Part of a small language model's weights.
Size: 12 layers, width 128, 2 heads of 64, MLP 512 tanh GELU, vocabulary 8192, 3.43M parameters.
Architecture: learned positions, no biases in attention or MLP, tied embeddings.
Training: a variant of SOAP for these matrices, 192M tokens, 5860 steps.
Each number is 128 + 24 x the weight over its row's rms, rounded and kept within 0 to 255. Layers, rows and columns count from 0. Numbers have three digits each. The size before them is the row's rms in percent of the matrix's.

# up: layer 6 MLP up, 512x128, rms 0.0767, rows 75-174, columns 64-127
# down: layer 6 MLP down (transposed), 512x128, rms 0.0766, rows 75-174, columns 64-127
up75 101:117091131120168153110091115147164085159134107121118108103135134100143125124158158095124101102110113130115113144114165086129141072142087119109150097074151125146140149131100146126092135094147106
down75 109:130150067114107133094121129127166159174148124165136125114161103148127137098157156145167136097149126110124124132142188161105140161139115108131100100143094125186137117117115099143144135099087132
up76 109:116145110112123141126107143147140101160151110115089089167134090152091078082101151160155144127145121180120116115145104116139130115152086132140124188112110150080164140104164151132093168171123130
down76 100:142155123112122118107151159158144151130118119105158167129128117114133128094130115121134147127144125091102120137131160083089121129160098123117087138168093206140159170114173119135135132106112096
up77 108:121103131144109138119110135101119156115112147104110087130113089148130142110094108091179106144182154116146097119101125116135133132134119122140131137067136119115125122187112115148114118098173134
down77 122:125095127113110163134146148156160163179158125135103141170120136145125127102129143123132138128146136147117148138157143123109140101132137101112126112108106112158137184114143106144168114134094115
up78 106:116084140081118120101152150148140119128118094158088121150119118158112128116132110093073119107140109129142111118149120095120146083148139097125143144128125152058117166120132102125122129118159120
down78 106:131147147124102152090138126137124150138128112138140103081113135156131102112128153162151123193127154140145122135138127175128142152082105141114139143116091095109115127094095120107086131056114144
up79 097:137137109143110099131102137140180147100139138167107107147119118120164136096125160104113124148089111107136092135088138175168097113130125115148089152153112142127112123163127133167095092075105132
down79 093:143087157135119140124123092104153128174128156152130121168122122117119084107113168122093107168122162149171151110079119129101165112105093111118099122120144143146129138121118141065134147127133108
up80 111:098117097159165120148103130152134134076124101138128122138119115174144142166099136139133132164102146113139128123137122154173131142107103131128157111116131130116139150102128074116119114120117124
down80 111:117126148093153129115140101141083142157098129139125127124093108093115119104107112157143129145117130142126116132139164156109103153140088124115121126093142128120111147070167126085129131108188110
up81 106:141144116096113166159155123123118071107105129150130136136101113099133176132121134121133131138099122087130137115096101143078139159154130135125170163129156149092092068185091142149092179085119127
down81 097:120133115109122145107143116107187149139092091137136113104124094154103115120172138125109118122132150141105109081177108188173137149158151130128125116158131103124089125063153093113134126145121127
up82 092:099102162141125148136094117129114116167094165101146138141109142145151147150099113103134125156157108139136103127118081073121116115116107142117141134086154141161146215136140136165123132094158122
down82 095:153126118149111091125149111142139143124089136115109135166125132114180106132113115110104183145090092131134121150123112115127140151152143156115113074139101114128158109109182121120143108143145140
up83 099:145126133130153132099107159115139144156082122136140134148132127149157131149137130111112112157109113168129148131117123124131083135110147187142116140108085143154112090132124123114100104074141128
down83 101:119158114142124168123137093120104106143155048139128110154124085112158135149128158128116102112131098130137116125088108157159088105142138141145083118116096124142163103146140085146111166126134131
up84 093:130099127131140142156147109146121110110114150122102106139174111111119146146142158121116138127119129077126175104155116117146090144134128112104131157131126087137123130131151074120166144147124115
down84 095:108152133126123135116073107154140115118128080138087151114117149142198103107125110178166121169138116146137125103090137127123149135142087094135152121117111121141127101145129126118131106134130095
up85 103:121158133128169141156106138121123141135117094146114135146091160156137127113152090128195081149097184145166089105088125093145083154069168137148136153089130162125142158131161131112139111100118145
down85 096:116094178131089151113125170114153125095112160133131106123135136132126133143155121112117130151147107144107133123143078107123154140112101110126138111167116081157144111129133115100097138116149090
up86 104:153111103064155130151158146119098108165130149149138114145133112103108159071162134153091089128100160127124124147113109115153059117119154160102166113145135153127130152163158166104146148134110121
down86 096:125109143129146129132128141071108113142182148096117084133112141135092154149100135160143114137134116094136142102137145168127073128121186129170136091116141175165139146092103138113147109149135136
up87 103:100134121101142179127150165107107127110103128167125148145114128168156162116098153076136106139100112152150131151148155103145101130095102114094142156115118138150108123127127124116132121116134131
down87 103:077114124140122125143124166126087133145129123141130104158150102102163159148122140164072124124097115192129120127148129115182119117130160152108090087132091166102141135128112117145127076127131145
up88 104:154075137086102111160113161086163143118110177113153112143145086152142140129131123119147142134114137154156100112132112092110114138156156140158115106113182133094141124116162112151119106160157137
down88 114:118091112115116137133094106131169124122095168125168108089107120159145164154179121124132151108138082150112132129109131087128113132113122117101110121140153127103154160116113128114133127122129089
up89 095:133105104144150164104126117142164106150140109174134085097113104142100142119117106138088116108118164123182129148176131128159158181139121137146154142139143132126137096122153143148124120130104132
down89 102:087091118148119129102118148142111120121080148103080142101111100113139072094150090139164141171132119087071137114112155112139147087111115156116125118106133147165110123120166121119106135139132138
up90 084:126182076113140115136115124141171151152112153153136111136130128117099145104097101164126146115121132129113140148118065140144186155128125116115144141095108109132112070122108161156115120129124131
down90 083:145145187123164159139130169094130150137146088114120150139144144104085144129112114139141130133143132123106115126110148142103125127116141119137140100167140162137143157109119173156105149169143111
up91 088:122094121151127128131166110118150159167138139122141133108109147114165130082108127145142156119136107057098136133113138127104115090115160141132131108124131102148164119087101098142117094147127117
down91 094:143158104150142069153109126130142105122078096151113123154143106144158102164115123148099118118129137165154166111123169112119118125155140133111139161069137126138091143141137143118123141115136081
up92 100:072113150170131140120113102149143151156108165140135113064115134109122087124138128058097118120137117109114147186129106145124133143122090117121152108145135134164143185131115130164122145142140117
down92 100:103172125088127141147108145142089108106166126118150109113122118121113143179175123169121121121130082163127142164093138150113138118138138147134127118120093105153114172119111128164169136163160113
up93 097:113112135132147155110099140105141158145088142144103096099205132135133133114132147160143110118110118151159097128184106186108111108126156111095130111103117122108127133113115115140125127108128142
down93 096:155084101087155138107118114179125104173127135142090166147131126122139122074123085086126125146160143157140165099092041109113116160123152151126120152129114135101147124147117159094131143151105109
up94 099:148145117160181127096127125080106132115101174148144127184119137120143126141117105158133115139148130141149111154154131155118152142123113095124165082105114137104125090122138137113133134116123116
down94 095:083092126173149118093145124128133110155133180131154129100098173087133132138122118138160132155172172126086132088121134118113083133093120136123129130166150155156111137159118120139118133114117112
up95 095:135133112178104112135146116107112098132127099157130126130106126141106090087176115147152138142117106151130146100118124100117096116107113156111122174150181114124109067158132114139117153146110128
down95 096:093133119150137126142103158139128153095140118133121145123102145101098163159108166133130143148170105080168135141177121103138111172100111080145145098138100176105198134116090103061116101119166100
up96 097:147132159138163157121151119120135111146135152118176119156129060134100107105100130099160117102097098102164136129121154042117116117115115142127172153112116139108123102108109144151131157140108146
down96 104:127123110129121109064165092155135137151145143097120160127134070068100143145162134142130113111081104133107142101097107102111116170108088127159139131135106150112093127080136111159132077113083122
up97 100:130128103110112146127126136150160134168112098127085130166175083136096146133121134088110142120136170139139099119152120142132118118101149161095075143094096137096160125092170146149147154135108110
down97 093:155082112133095162117158165146116117130133092120098106124119133149166107106088119131145098113150125104130123061141080128146154119076095064109137132153124120144126133122107127128182124130112146
up98 091:163110141122158169115136092074145135132105164120134146137116164152114147093136139139124103124124084156148103150109140124103107145166154157086143119163152110076099122166111138174126164105168096
down98 096:149150103143111057125144118118178112116159126134148115090135115137160106098133174167119116125110088098118125109141142156135162130117181117093153124114114105147125101136118136128088053126125150
up99 111:131136146123102159127134110130115127142125126141144095158108134122121147110134154145080126155090149122103146118089126139144138121105163127135133118127105118089168070170122156151168119102119154
down99 116:160083124117187112117147116143107114107121144143115141156169123154105141118116131107115135129080128141076131118066115150127082113125172149096068124142130128151105138135180145154152139145142129
up100 125:186094101115147122140138144136105121111109085141136128114090126135119084156081131161140134126134127092167125149134149109120115136116121153122113135155099117142157148180158098148149138144129091
down100 130:156144104133137096130107125143078130080133133145112125122118145120128098136089129158112117112141130108143148116146107113154154139125152108136105091156102092118147108168135119135153124161103107
up101 105:102129114157105158121096092137149123103155154101145159090162108135118161106124160107156133157164141145114134113117156142139107108128113097113123179095152138148154118164138119132114085165070123
down101 119:097144114141119120124173125135160126100165157099156124166162157094139133136085128088129125124108150133133160141133083123118104111124118118144144145148153105102163118173113158106100102081136089
up102 101:142125095125123118129133068149137100151104125119157098113095119104132131084137167133153130158089128097099128141141151119094168125120118117101137122128126129140144151128139096070099131083095129
down102 098:156118121128090148125120114149093101105176127166110158102078126128125129166109117117111087106100149111117100167132101139116149128185152131114136128099117111167121140126107136118165144131157092
up103 097:101135087109114144149102119117130119134097084108137099103100092171105181141156091121118098134095169145108136153127119139126136106135136099116138134064117124174179082132146134161130122170129124
down103 106:097116123135148148138114113110139143148154134172163130145106136120156088107104134109126145121130135112150139150081128157134149143129107148135141089120097089095108144141111169074117154134140160
up104 097:145122183116142142097135155114134146119146123142178114120157079116103158100123100122192139099160132168117095109126102119138137085116127142137136147095127135142157139147150158141159158153108167
down104 099:140159073124150183162147098115132145144117105121090125139143154093122112132146126139088165092094112145109141133157114121108109167169118141103122137128125118115122122088188150128162149140093156
up105 096:147117114168110084111126131140120127086119150095106110098144129141103159117125110114100154113116140103135112131162173130129130159191110148123121132108114185120136095089126185145158142104107086
down105 097:075156132138148174131129136108162084128137097130128120187111131108118144169153129138130174123162143122173110141107128159134104113113122158134114119129152153124140130110102154069151123131118126
up106 090:130116110138096128126115129118148104136111147161089111114158182145131135141131133140148123154137125080123108117110165096104144117146156155175130144129128142146157093125121134135121107181144132
down106 091:146127139132165162156163151091114122122110146137200154129117155090129098112119118169123132124132129140103150138139074123108110113141144146125143116124119140129042134107143085122134121153144173
up107 099:110116137097140120125123136139111120143110095114136103146117125140131071153079092113163110153131079159164156123077171139077160129116145151140075176129142093115107114103123150114093165143123156
down107 093:159158122088131137130130141136125115105113124182128150183099106133132170134148130166102147146141148141158143123090107107092095100132108118148116153133128136098135142105113136159104161149174167
up108 107:156119142159095123122150079165132127124086100126121100143102109116143153105135127133143096157145113116137124118118173104124125130075158152126147164113117114102131121124071104154132144128124141
down108 110:119166143090131117126128124106137091147143100093136081124170156119134098122159103116119105090112091137114131083111143140149121096131109173126115125158117151112104121113132108149089148144067104
up109 091:114102094121117138127134123073135111160164146109112113128145127102152136065125132173109121105125115124130147101167112096054084116131155201118131138119147141112143115152158065114116142056107112
down109 097:153164126190108090174113122111105181115121151162151175121113142143100142121138089109124142159109114145151143124108144123134143112133134110118155119165101112154129145120158111173117108141100147
up110 096:137147152101138137154141161137164136124100111091099084168159103107144118130125166147114120109085126105133136167120138134114128087135075133106142107099147089099117149114140099116117092144149141
down110 114:120165138135120117099157130098143105078137157089138107121122081134091098110165118122119108114136127104127159139150137158116138122124077092106134132105159119101168113128144115137129103174122134
up111 092:120152113133147111108114117148128122092134115166107115097158136131141115103106136141123051155120123136188096099123108132117142179096143156124095126120115173129145099091120106133116146145122149
down111 089:161119152118134125150122115164114152196129126129148095114105118133151140126130108124134120118075146128161125085131180126138151149132061139135185090115174141137146109094086101129166158130149091
up112 099:115117103120089169116109145135149132169078138114142139093134070108125136156132121123136135149167073115147093126102155121105104105109134123146141133127117109167165138111153134139139104125118172
down112 093:144126144103130095119118133172112156123132118117105127113092092154146188168098117099131110111168183130115138159129171135086131128101139096080118092139130066124148127121126157150108114147108143
up113 098:142123161114159130150138148077096113125128114111130099150121110165156135141090131143150178138103108119160117088143094120144108106179138115111108162147145140157129138108116118104102118128139123
down113 088:090132102129138127137117112179127147130128100146126159116117104107145111114130131164113117131111134146130142130112136121099121162097095148114123174100140119127128085123145166107130154124082121
up114 094:099125124106150127134125154095170114113116074086094139136152138166166099165127144099129132135143093143145122099118108113166122112108146162117168135116120150179122172122120118113154134153120096
down114 101:157074118115163117134142145164122120130135113157108110191152087119144142125145112125100136148111124118142112124106097149141137135123093147122157128168154150087081084130156145167127140170114142
up115 097:100112093144126140105095148063158164130110143154134113100145173099121150147144118172144114132100113155118148147128117131115129110116199116105118118130122154155160135128164120085100122137115119
down115 090:150140136137151136130153134155103095112142083122110149160142101102119127143138157131108147084164104144145091164138104129169134137157118177161136133143137102102105125113102133157157109140112122
up116 109:142125104169138122088174137131128133117145121123100123116105133107147147116119125176136081139159125135127127105148131120119103123114139115131133112060160158119137160135119152084117114139129144
down116 113:093123087181123151124143134142123148104074098115143140115169159124132111166093106150128131145088156109131142092119175128153118112118126082115136102091111118136126113169148155136111137148146139
up117 102:156136136171132157142076119112136091093127128159124131131109133134131112141111127101132165143170062136098084119126148120094105120129183122133112143122151144119152125130098100125161113142132108
down117 103:096158127116129104129126138143138115170110135105154101145137138111108106099135128126098108127131161116109144130142137172102182136130175129064149112114100084162113144129114161131100120107157179
up118 102:112142148151138126082111119159141148124136143105120140166087135104158096153148127135118136135107111131132128114145135150122074141140132157140127146123113120129116095150119136097139123140173116
down118 093:103107107166126135135106073129110149159155123113123159099150147121102090163135120156087132103142106147134141128094182173146133137101126123133103122114119133138117129123150112138139130164161124
up119 106:165136168135130111132154129111155116120126161149147117184127134128099166128132197099150119103124114140126110153092116129074112115092107125137151129100142105133084151127101153163138165126151158
down119 100:139128106124126123099147172100102138115125133157118162141146146098150157156126135117153107152132112098130101124165096091115146166138090139163068067092167105119115102170104144097097151112117136
up120 095:122096129158154117115163136093157140119083164125139111126115112117199144178136159168154142074141110082152143108120142156109107119148123148078143098114113152102105143117143106129127122121107113
down120 092:151162181132092114148086133141119122148145176125134145125115162159087145115153127110139112130150094119147107177140078118130181126111147143102043131149155145166114130121122112127078126152122118
up121 096:144159129094113149085150150164156111099133122124141136098110087178167145145121099088114102128107153122181133113124133129165087137132110116121142100154140171125113154134120091157099106135154143
down121 092:163089124117178139120134129120148131125121118140124137147187155129123099139129113123160134146160098107151123126147137184126084143152147096145114068139131155125091183107176118168140140134128120
up122 098:100143140130118114124164143113148121102118114158110157106089113138121118163107091097119139112169110143130120108139157124125153129144124156116139149089113141109106103100143135127091156116122156
down122 098:129106097146142122147087115163133088155147147090113151115092114124144086102147144103154169174090150108138157126146104144119122123106105135125133122117119143151201134158135101142118155149162129
up123 096:095112143132118152089140117106129154133161110092126088167161122148090095126139099083147079126133120122129101149168127128132109159151096164153165088133121133156148109149104196129130114153151090
down123 102:143179090103171089160095141120107099121123124137090125123137182122124128159104146135074129099104127137150091189108165116159120130147131101123119155118139112120142125143127121169144156114131083
up124 099:128127144100149123134162080114119177135110123129129115112161152114128134086118111113090150113114118172142146098109150118114113157156151124107157138131143108115112080160110112158108167166089124
down124 098:111151165104112142143127115099168105139125124143089148125118106106120124110100163116160095141128095088108160142125152146143090124122151136128140126130120124121145112094157138144137100068154099
up125 094:140145148142138168124155100096101133102178137140098136134115148158137116107153058113109101123125140105083099114104170118152140142113167135129140140137134168153177122127095116119122115167140084
down125 103:163133145108108091130152143100133143103076129139135123135159083128139134115134053125097141119112143142118129129115099126121120145146122113110155123145141117109121122137128138155110161165151169
up126 090:156087148069102146138166153119115130120076102171120158119086127114139139115096117125128125128142123140115122068143104127133145178120143139181117129115112128136084096090134145107157161144143108
down126 089:144179115167148121113106098115138143105164131119118119119152113104138088142175130100108108150096115128132120134117119119134113100148086150104159143152157129136186116143092144145132109109085112
up127 102:134106164162097140161123143111137135152129148142126140125107114206102120116159107080124123137135121109111085139151180126107114124092129117134142125113149123134125114124120104150095145124105124
down127 100:162128110133154115090125125123103134164141115134092116154074114103135072148167082105106110152111081109151148112148207158110114073132147122120138123134125169119164124105110143153078143148116140
up128 097:152163159106152092138157128143085065136103082113135104148145113095073078150119122146120121113140133133146154107125114156140150127159118142095154140127132141128105123128143144172132138119124129
down128 095:121087166133092135150121168168125112122095156123094136114100117107110132145113090118130139145127143110082089121117074108115153154125137124129101129143109153163081090129121094115136133122106088
up129 096:145170164149121119092118122132168107136126153165174122122121129122112120112159126100145099117137120113103126074102140180137093136153134146168127152102115139090122153113123153149120163142077133
down129 088:123127168140186102153079179147114124124103133127152123142128065130154102176131142135128116128107138162114137129091169095123158116145107105119119129123101111136196092129155138103129101127135116
up130 107:115108144129120115108131130136141088132105108130172113153106112130122138128163104103100133121072131109166099108116136101113135130122158153145127085115141147155115141128119161123136110113090139
down130 104:107142141145100135106117070080121114142129127113171139106122123148119101115143150165102118084127098118099127104103124153101150167168131138143138137137132067114142092127152150142125172136113163
up131 105:110142121119162124112164108113138163117121115141097125162147112125094163134120121152120093170116119143125108091103137138127112110117133123096165147132149074089154155083099097120118100105164143
down131 104:130110166157129102157137117106084149138107099134145124127176103159081144139104150148187130121129141113135123080124129120142118100097106105133101123141145117128160126156113131133158085104165147
up132 097:148118146107121086150153160087111152113119094148120101154093091136119125123135127101113145131145116070132130105146134109130103134152152121070126109133114073115130097179162117128104161153156159
down132 094:117110152130163184135126102126137065144125160116121132121125147126163158135100130165145107110109110149146141110112120144124166129104119168166138119127145164120106132122112129145145103109119113
up133 101:144102110124130141145163119089140132141127096135113104173185125105157158123145135147146097155144097131132124085165142122090130073137118148148168171120144129120126148112095105113154152110132108
down133 098:157131123080103147138134155152140099124111107161152110150139148147146176123145104120096158174099136131109070106160137083138099100168119139190135159114135140120128162093096145093134133113132118
up134 099:104159102136110134117181117161165140130105092184098122095128093132100156129116122148124152155092134098136105107102164111089112108131161120058114117122118117125132181090105097143091097131160113
down134 091:172132078156108151175112134094134100134119107127091159079119132114145171154114114141106135113135153129170134122136096121136123156129126111143102132158124176152098105165130151082158141140114166
up135 095:117114144124126121074139126127142137111109125108145139098143107107158120142127138114067144141114152153150077083130186094156123125159147168138086170124141144086148152097102133107088136130114131
down135 093:128114123129149106121129132161097115128160095148180120119171095139128107164125115145161110127147110105118136123126155167107122121164158131126158112073082117128111127117137114132141138125164083
up136 094:125103128198074094118129102125103110104149120143163110133108137125178130108147131087120155126103136145128131115122130134115155097100112149124142145113113114123129119165136141147181121160114124
down136 098:130121119127106180173117148101124138101126103143089127152069097164132154162100107074089129109165163124108083139127088141127140114146115149134106132125116144156150165151087163104103113134082152
up137 093:136125122094107156110133176086131130114095138137156137137157096149131116106142132156136155136104109133110123149110097129144097130127109163103113080149183117116148089125087113160138099165135081
down137 089:117111122122120135135109099177132133142134135117101069124099103160121124146126150092088154158183129159133140122132164130081123173132138123117135086116073124157119130137119114163141144076128118
up138 096:154108122164110111123131137124146147078124140115110114132098112149127140098119140093132128140092158159137133116098086099097142141137182150129093135094157137090144105104145117131165122149111108
down138 103:126109171155181127127154125118129131123153093158128128150134123136095158139132144150107139121158143082139144137132151145129078135123146104116139179175061157105152119101123148112132151084099121
up139 095:097122096088181129137128146131102154177070073149148106103162121110082089149080167099101146141151118097135142132107090159120130096108181106140137125106144164135096121140145103100114150107158144
down139 091:149123189155134131118137108133151074121135175119120166165139110109138111179148104144153119161123126164126104129161112125121108129162127129138158133094129144161093116141115117100107115129123120
up140 104:098150106130118147150072158138113104147142067120184109111161115152133121142113115123139148130165139139162119134108128105131101085103144144141117155082151179114146144146082096159156149126187101
down140 101:104103098160116133098129145099121141123110091149122136161138134133157129143126100091157164116133119087134142126147187170096150140123116122148136136122116159122161125107156151116116137186102099
up141 104:131122114152202169123120157135162124120130150142085130104146161121104118151110121143112120116122136120106132152136076120117093143124125139120117152119102129148126131104118136167111154171137122
down141 097:126100097126162130099119119114121119082116113146138139128121068142133107100133161127116131110143124138146104086103129139141151139127134123123132149100166147141125158165109157114148109092090136
up142 101:159097117160140170108120150142140132150091112169143098093133156156141121146107086135109118126171133161126156117112101129133122126173124106141154158147156153112153109169142131128096131106143124
down142 095:086144117101083164087125144149125113108184142126123117130129133136127083113134118169077117112121104102117139178139141127149113121141126130187113131116150096126137086155146143134166138121141164
up143 100:109112126096124109170110105144134165127173178146153132104135072162149129109120107141163128106143123104151111119138113118098156157116107144135111112128108161112135145170087110118151124109095098
down143 095:126107131158124121101150146130117101092157146103084088114123122083173160127143109110140126155164081133136162153133141105127125134129136099124076148172135185115088171092143111122097135164155091
up144 089:116142141159152135105179166111139125139078092135138093116123143097087110112146118110121114099098138124129141137097081143178121103135137136082105143114158134097152122093155132094103113104121120
down144 092:189135128136168141144101129146129104117165154105132141144084132148162131136094120169120113127181133131115100131116124151123172142134109123170156128174101130172158151133181140114134141102138142
up145 098:139099184167135150156150118115091085080179152115131129117134129161126154146168143131106137136123102149118102130129119128181130130142124135143155126086084143134166148143111116105104168134119136
down145 103:127112124106130142089109107123123113128132135166126140172115102119116124151138133108121160111122142156158130160129133187101116112152152140149116126145145139150147129102150150151150137120191134
up146 097:139168138186134142119127097097125145144134109126139117107135147180117161115093152091172169137177080124127101160116173132124135178090119112109109080118108098174145112112137135083102134103092106
down146 096:127101103139142094141111157090152106118116153153117115157112137085135148114126139129104102121129121027153132133084140168152129147128131146109101125114111191104116101103130146093152149161174130
up147 097:121149149101133139114122159101141135130116138093133146112163120095170135104115129145137078107078106108117122077158164125172153172130127141108141144151129096143114105164156132113157140141133124
down147 093:118141130120090138138181116119145114138158132149115145097141086138155109150144142150132115130136096155120105133119121152088116099139109106164148137157145084154143129091088091091094122144114127
up148 102:127155155107161185161128172166114098152112116085154146102066112141126128081174132162126109173123131113116069116140185124106100151114159154110158159144134099092106113141125110076123071118117159
down148 104:150114204129096143118141109153113111111127165121115134100127156147118159137109136125151152137120133094128109139141175138164132130148173122118119135126092137156127148155140132104109108163148115
up149 096:148151148152085136125146144139134104111151146129107133137160097151098122176132106162120127128108127151127064149134112167119115121130145161135132170068184107177152122151095125120145148143124129
down149 088:133147180126105149115105127114149113139051094141155094106110160106120153122119111114162120134139142161134146114129095086148112164142110109163115126150131106133122145105145156109162085136125132
up150 102:136093134130142174120156132110092070141112112158144112139123143136150108123114089112184115105160093132145145089115163150087135103128144073124114119141084146144101108108112141156122159113110182
down150 094:142136141109129150164131122141155168094168111122111150114140140126130126103097150121106122136103142127123086112167138172137087189144108154097144125127149112114163105085123102109117120106137114
up151 089:114127122119109124129118120149151139155090129080132157127109131122102177118099082100155081175136136141145104096186132141100095150145137135067101132123100127147152128117134155146158148124119142
down151 096:092174088098137138109158169118122106126116091100136075136122101144154148140158125147114153136107135108163125144072154180191152101114102173136159114134182146118119141119127113131118135136126169
up152 101:162112114112185120156148103136143125118107138119156174153132151127144113129122107149105120163105141086183131120099144119131097133131122131078135129122143124094172128127110118087164178125115149
down152 093:138185139107126115171133106122180108132147092119154095135114125133113112135156111129135129119137125130155133122123126065110121125138108137131084121112146152128096091184113150139131128109185105
up153 099:076100087139136132125141128136153157095131133106138090145128129159114147148105124124142111119158117167135176139172135122152126104177131107174062147130108149096179118124152109158119136108121079
down153 103:137110094132160165120093126093127113100148093136110096112105106137149123163113148076056150151143102163114126136110110132159134164154117159121135135117143128118108113156111111109144092097117144
up154 086:109134156099099108100090185069148108129113126143100140161082141146138140151101151111130124094128115145077102123106121132092136115184121095102144115112121164140149098162109142154140150146160089
down154 091:152120114148152142112135109094103114129142145128166121103090147099152113129135122175139115114118141150121068109149124119136147115105131179157145129144160145118158129184145115164109065117117141
up155 101:144151107155091123120142087114092141142167094109186108122120142150122146147119103112128128096140179142147085168121115117109148118102109129161136110143124084101110118161131132089106128109097135
down155 096:110101115154149154127143161172096132161125158088144113133126149142163123148138137073124093095101146148108109132086110136122138126137128155105103141154132160140164145161113111116152123127103106
up156 089:079147109110143125133119126143186099127129103153079102158141145158118132138130119165127130117130146136185145092114121103146137143113134171100154118146138161100079133117141127151116095107147122
down156 089:185098165134150106116152120142155111098137151076129130133103154106133123125139113093136160136124118092143141102138090169131096170121085105147118132093123130122132152121134082126129142160124114
up157 094:138123119145121111157137079079135134136120112140144113143117151151111124123158136151139066146141124124113089131163091179102128139132114152157129164098115121129144119131141160126132124137160091
down157 100:138103126142128135099108123144129126097106141088135099157104166151125157124104110068119146141127108133132127113128155072127093158127101163119111150123161109092152127082133087157119134120178113
up158 096:124074177125098143120145151123141158138109092116146139095195120116110130125128133136185081117105159149135101100119143118126178140129140135139172145111087135146123129162154170122135145111125141
down158 096:124122095096148143127143119122149115143109131091131139120135136127124129133145141101155082172132112170168116163092109130122119104100127119124146111139137145119136150148120154134148129116105143
up159 106:117122168131150173154134126101108144171095110119156087122121089114106168126140107159137111123127149101102113135140129157119151107134131128094064134093117129140115116122154158136122114086126120
down159 109:130112110115113145136107171122132080141122149164121125178134130138098152114132102139124127132121121153108165136130132159124144115136181130119142137162112128156167132111122107138179119166131118
up160 112:094134141115184102088103178148118097155129125092157093146101139138096095129131120111134106150117157151141133115070136155143110156194140124115141128154154163135153120122118110112070149156141124
down160 110:097119112151141107133115130128124144065133147104121175121121146137097142132106101133136117151168118147099159106154159093147082119097119126142084147088153146133128088126154132144131078110100093
up161 102:128106150132168199146171102127148111128102142110170147138118131129136118122150131123123106107156125140123092175159136135121098118178113142112164157119124104103169144141136098104106108070125118
down161 104:112122141159128128124159168096123070122097147136094102159117119141130180118120130114123095107119135151125160166153119126128108135139136099110107111100104129135142086146136133106141129105089138
up162 103:168116115116140144109137156135163139149110119128167144138106151160110144110151138125130106106145098151131118117135097076124158133119130151105091142101085103146070129173137133093107123103119120
down162 108:087166098116149125117148167147098115122112097171144119135129078119126155088123094105096117181113110099110111134125105172153126123121161120106161114130132129133157082089153157160123170148098106
up163 103:143170145112108131160132154127137113110083158126144101130071148135124156122143080128125132172126122123114145100112138101107119161107171132112099139149158134159111127081094141104144162155110122
down163 106:088107117130142107160136126175126124137146145152117137124104113119130105123104128155102113153123154138118102133159134169103138147149142146154124093082109134127134129142170163109140121173130086
up164 093:097190127127127114124104133106126103109127110107146095159142102106142145130143119092111114123146104140186148113080092120165106136085157131094081125115127123106150145140143157190119112144164137
down164 089:093062130173154120151141157163130153098086137138130141138127151144131124139104146142168140111110147104120123093158107132116142074115144112165131116128156112114113125131196111135156148154136113
up165 106:146090071168124139093125137142147116155147101149118067066132152141145150128163108112127118134127141139118118086086144117111148137175142139114110179130136150142139135108150156144129153116129099
down165 112:120108153146117139132121100144138132137114145133107126103079176132081119135135130149078134142144085118133143129124126135147159078101164124130083132124184130112155176129146069150143127158106073
up166 102:122139142127128115084161108108122109125126119134146157102178079155125139150130109157159146142110116166134133103141104102106144085154138114132124148130142095158140153101108101102120142144149168
down166 094:137137132116167123133098163090168101130117139151152108138134149146111126104132129086124135122138158131158047145100163147146139118087093147112132130141158108140149162121097109106162136148090130
up167 100:129118126188148128127140186122098123141127163101099131109096143169090190130087119150103132153116134151152090118123110094119124113154132141128130158170102182143141146136123104157101113141095144
down167 098:103161152109132151148118098141130129125092082158140087140140136136114121094166170103144116137101166106110132100137105142130161114137101162143152097157132091130137106127173157108134124106145182
up168 105:125118167121094149116132117100103085174094112134147118136121084155145131106084106159165097110154126132173143133138126134077153108178122145153137130092131033091139160110138097103134130129142103
down168 099:130142106109154136099134133149159114128144131117119106187165132108120165173152098124105164142152127121080122118084072130105149110129139149163146127127111175133155121136120153154145153148124149
up169 102:106136129141122151166161119098141153129126090190130149126123106127103172107091123098170166089156139131079095102120148089134099108130148142134142155093126141119094099130095137120109155093129108
down169 100:112135105079107096119158141116118135107116132091136147074151121142100099087185155147099110090132138130128169147163132132103155124143164157105144127128155125162149150123132123170093130143105112
up170 090:139085145128096133101092106136133072155101122127116127179150169126074146158112147082126144112075139160152146147138115130111121106152147169116127137104103140107138120107152154132110114098135117
down170 089:124142115140142160138156136142103152119146127119152122121126078117139126126101155127101152127149137098134102105133096110131142137092153141154104123127168115147115180157131154142118148080112098
up171 100:155144077085118100118145127105112137143089165086090113133144133145116130118149090116116099136129136154162133100096141116156148112105112108109119119112119129111083089120126140143137168161142127
down171 098:125108122113111112138146137132083137126125141130188148143139111137155150151140116171143137129126205119125127118111124127132102132131144070131112148155136142100135064124142101088160127139158089
up172 092:116147119101120131187157151111171140121093133171129148093115119138111093130179161127102091153138103128067120142140106141145094099129153125110102169142100138139130134057133134119081139107160144
down172 092:103102095141159115054146136147084127150182162099123139161076114158186156111131124098135124104116125142141094117119159142119126075143140151157153144159131110120110123107107129152121169142141087
up173 103:160146152129121171116134116128119112126099144133113153139105161100145108142111123149113130177167109153098143101143131104121117155110139128147131139142113156136174145149128165138110122109109172
down173 095:147109163101105096170105102129146125152113160143141121143142145140177100145104129130146136120153121143112119093127152154123174147128091092175154113138058126122146094148121153093140130119132134
up174 106:163115156134130136092102180117138098159126159124137189134163104140139154114117136122118113148126095089148125120092093146133089145131123157132135106122124097126114140124145100120121095101154127
down174 109:114156130136113186114095146127147154153134137114090182168136101127115133070126146101130112148130119075128091120113124144137121151132127135102094138146095145178104117132136132098136128131118153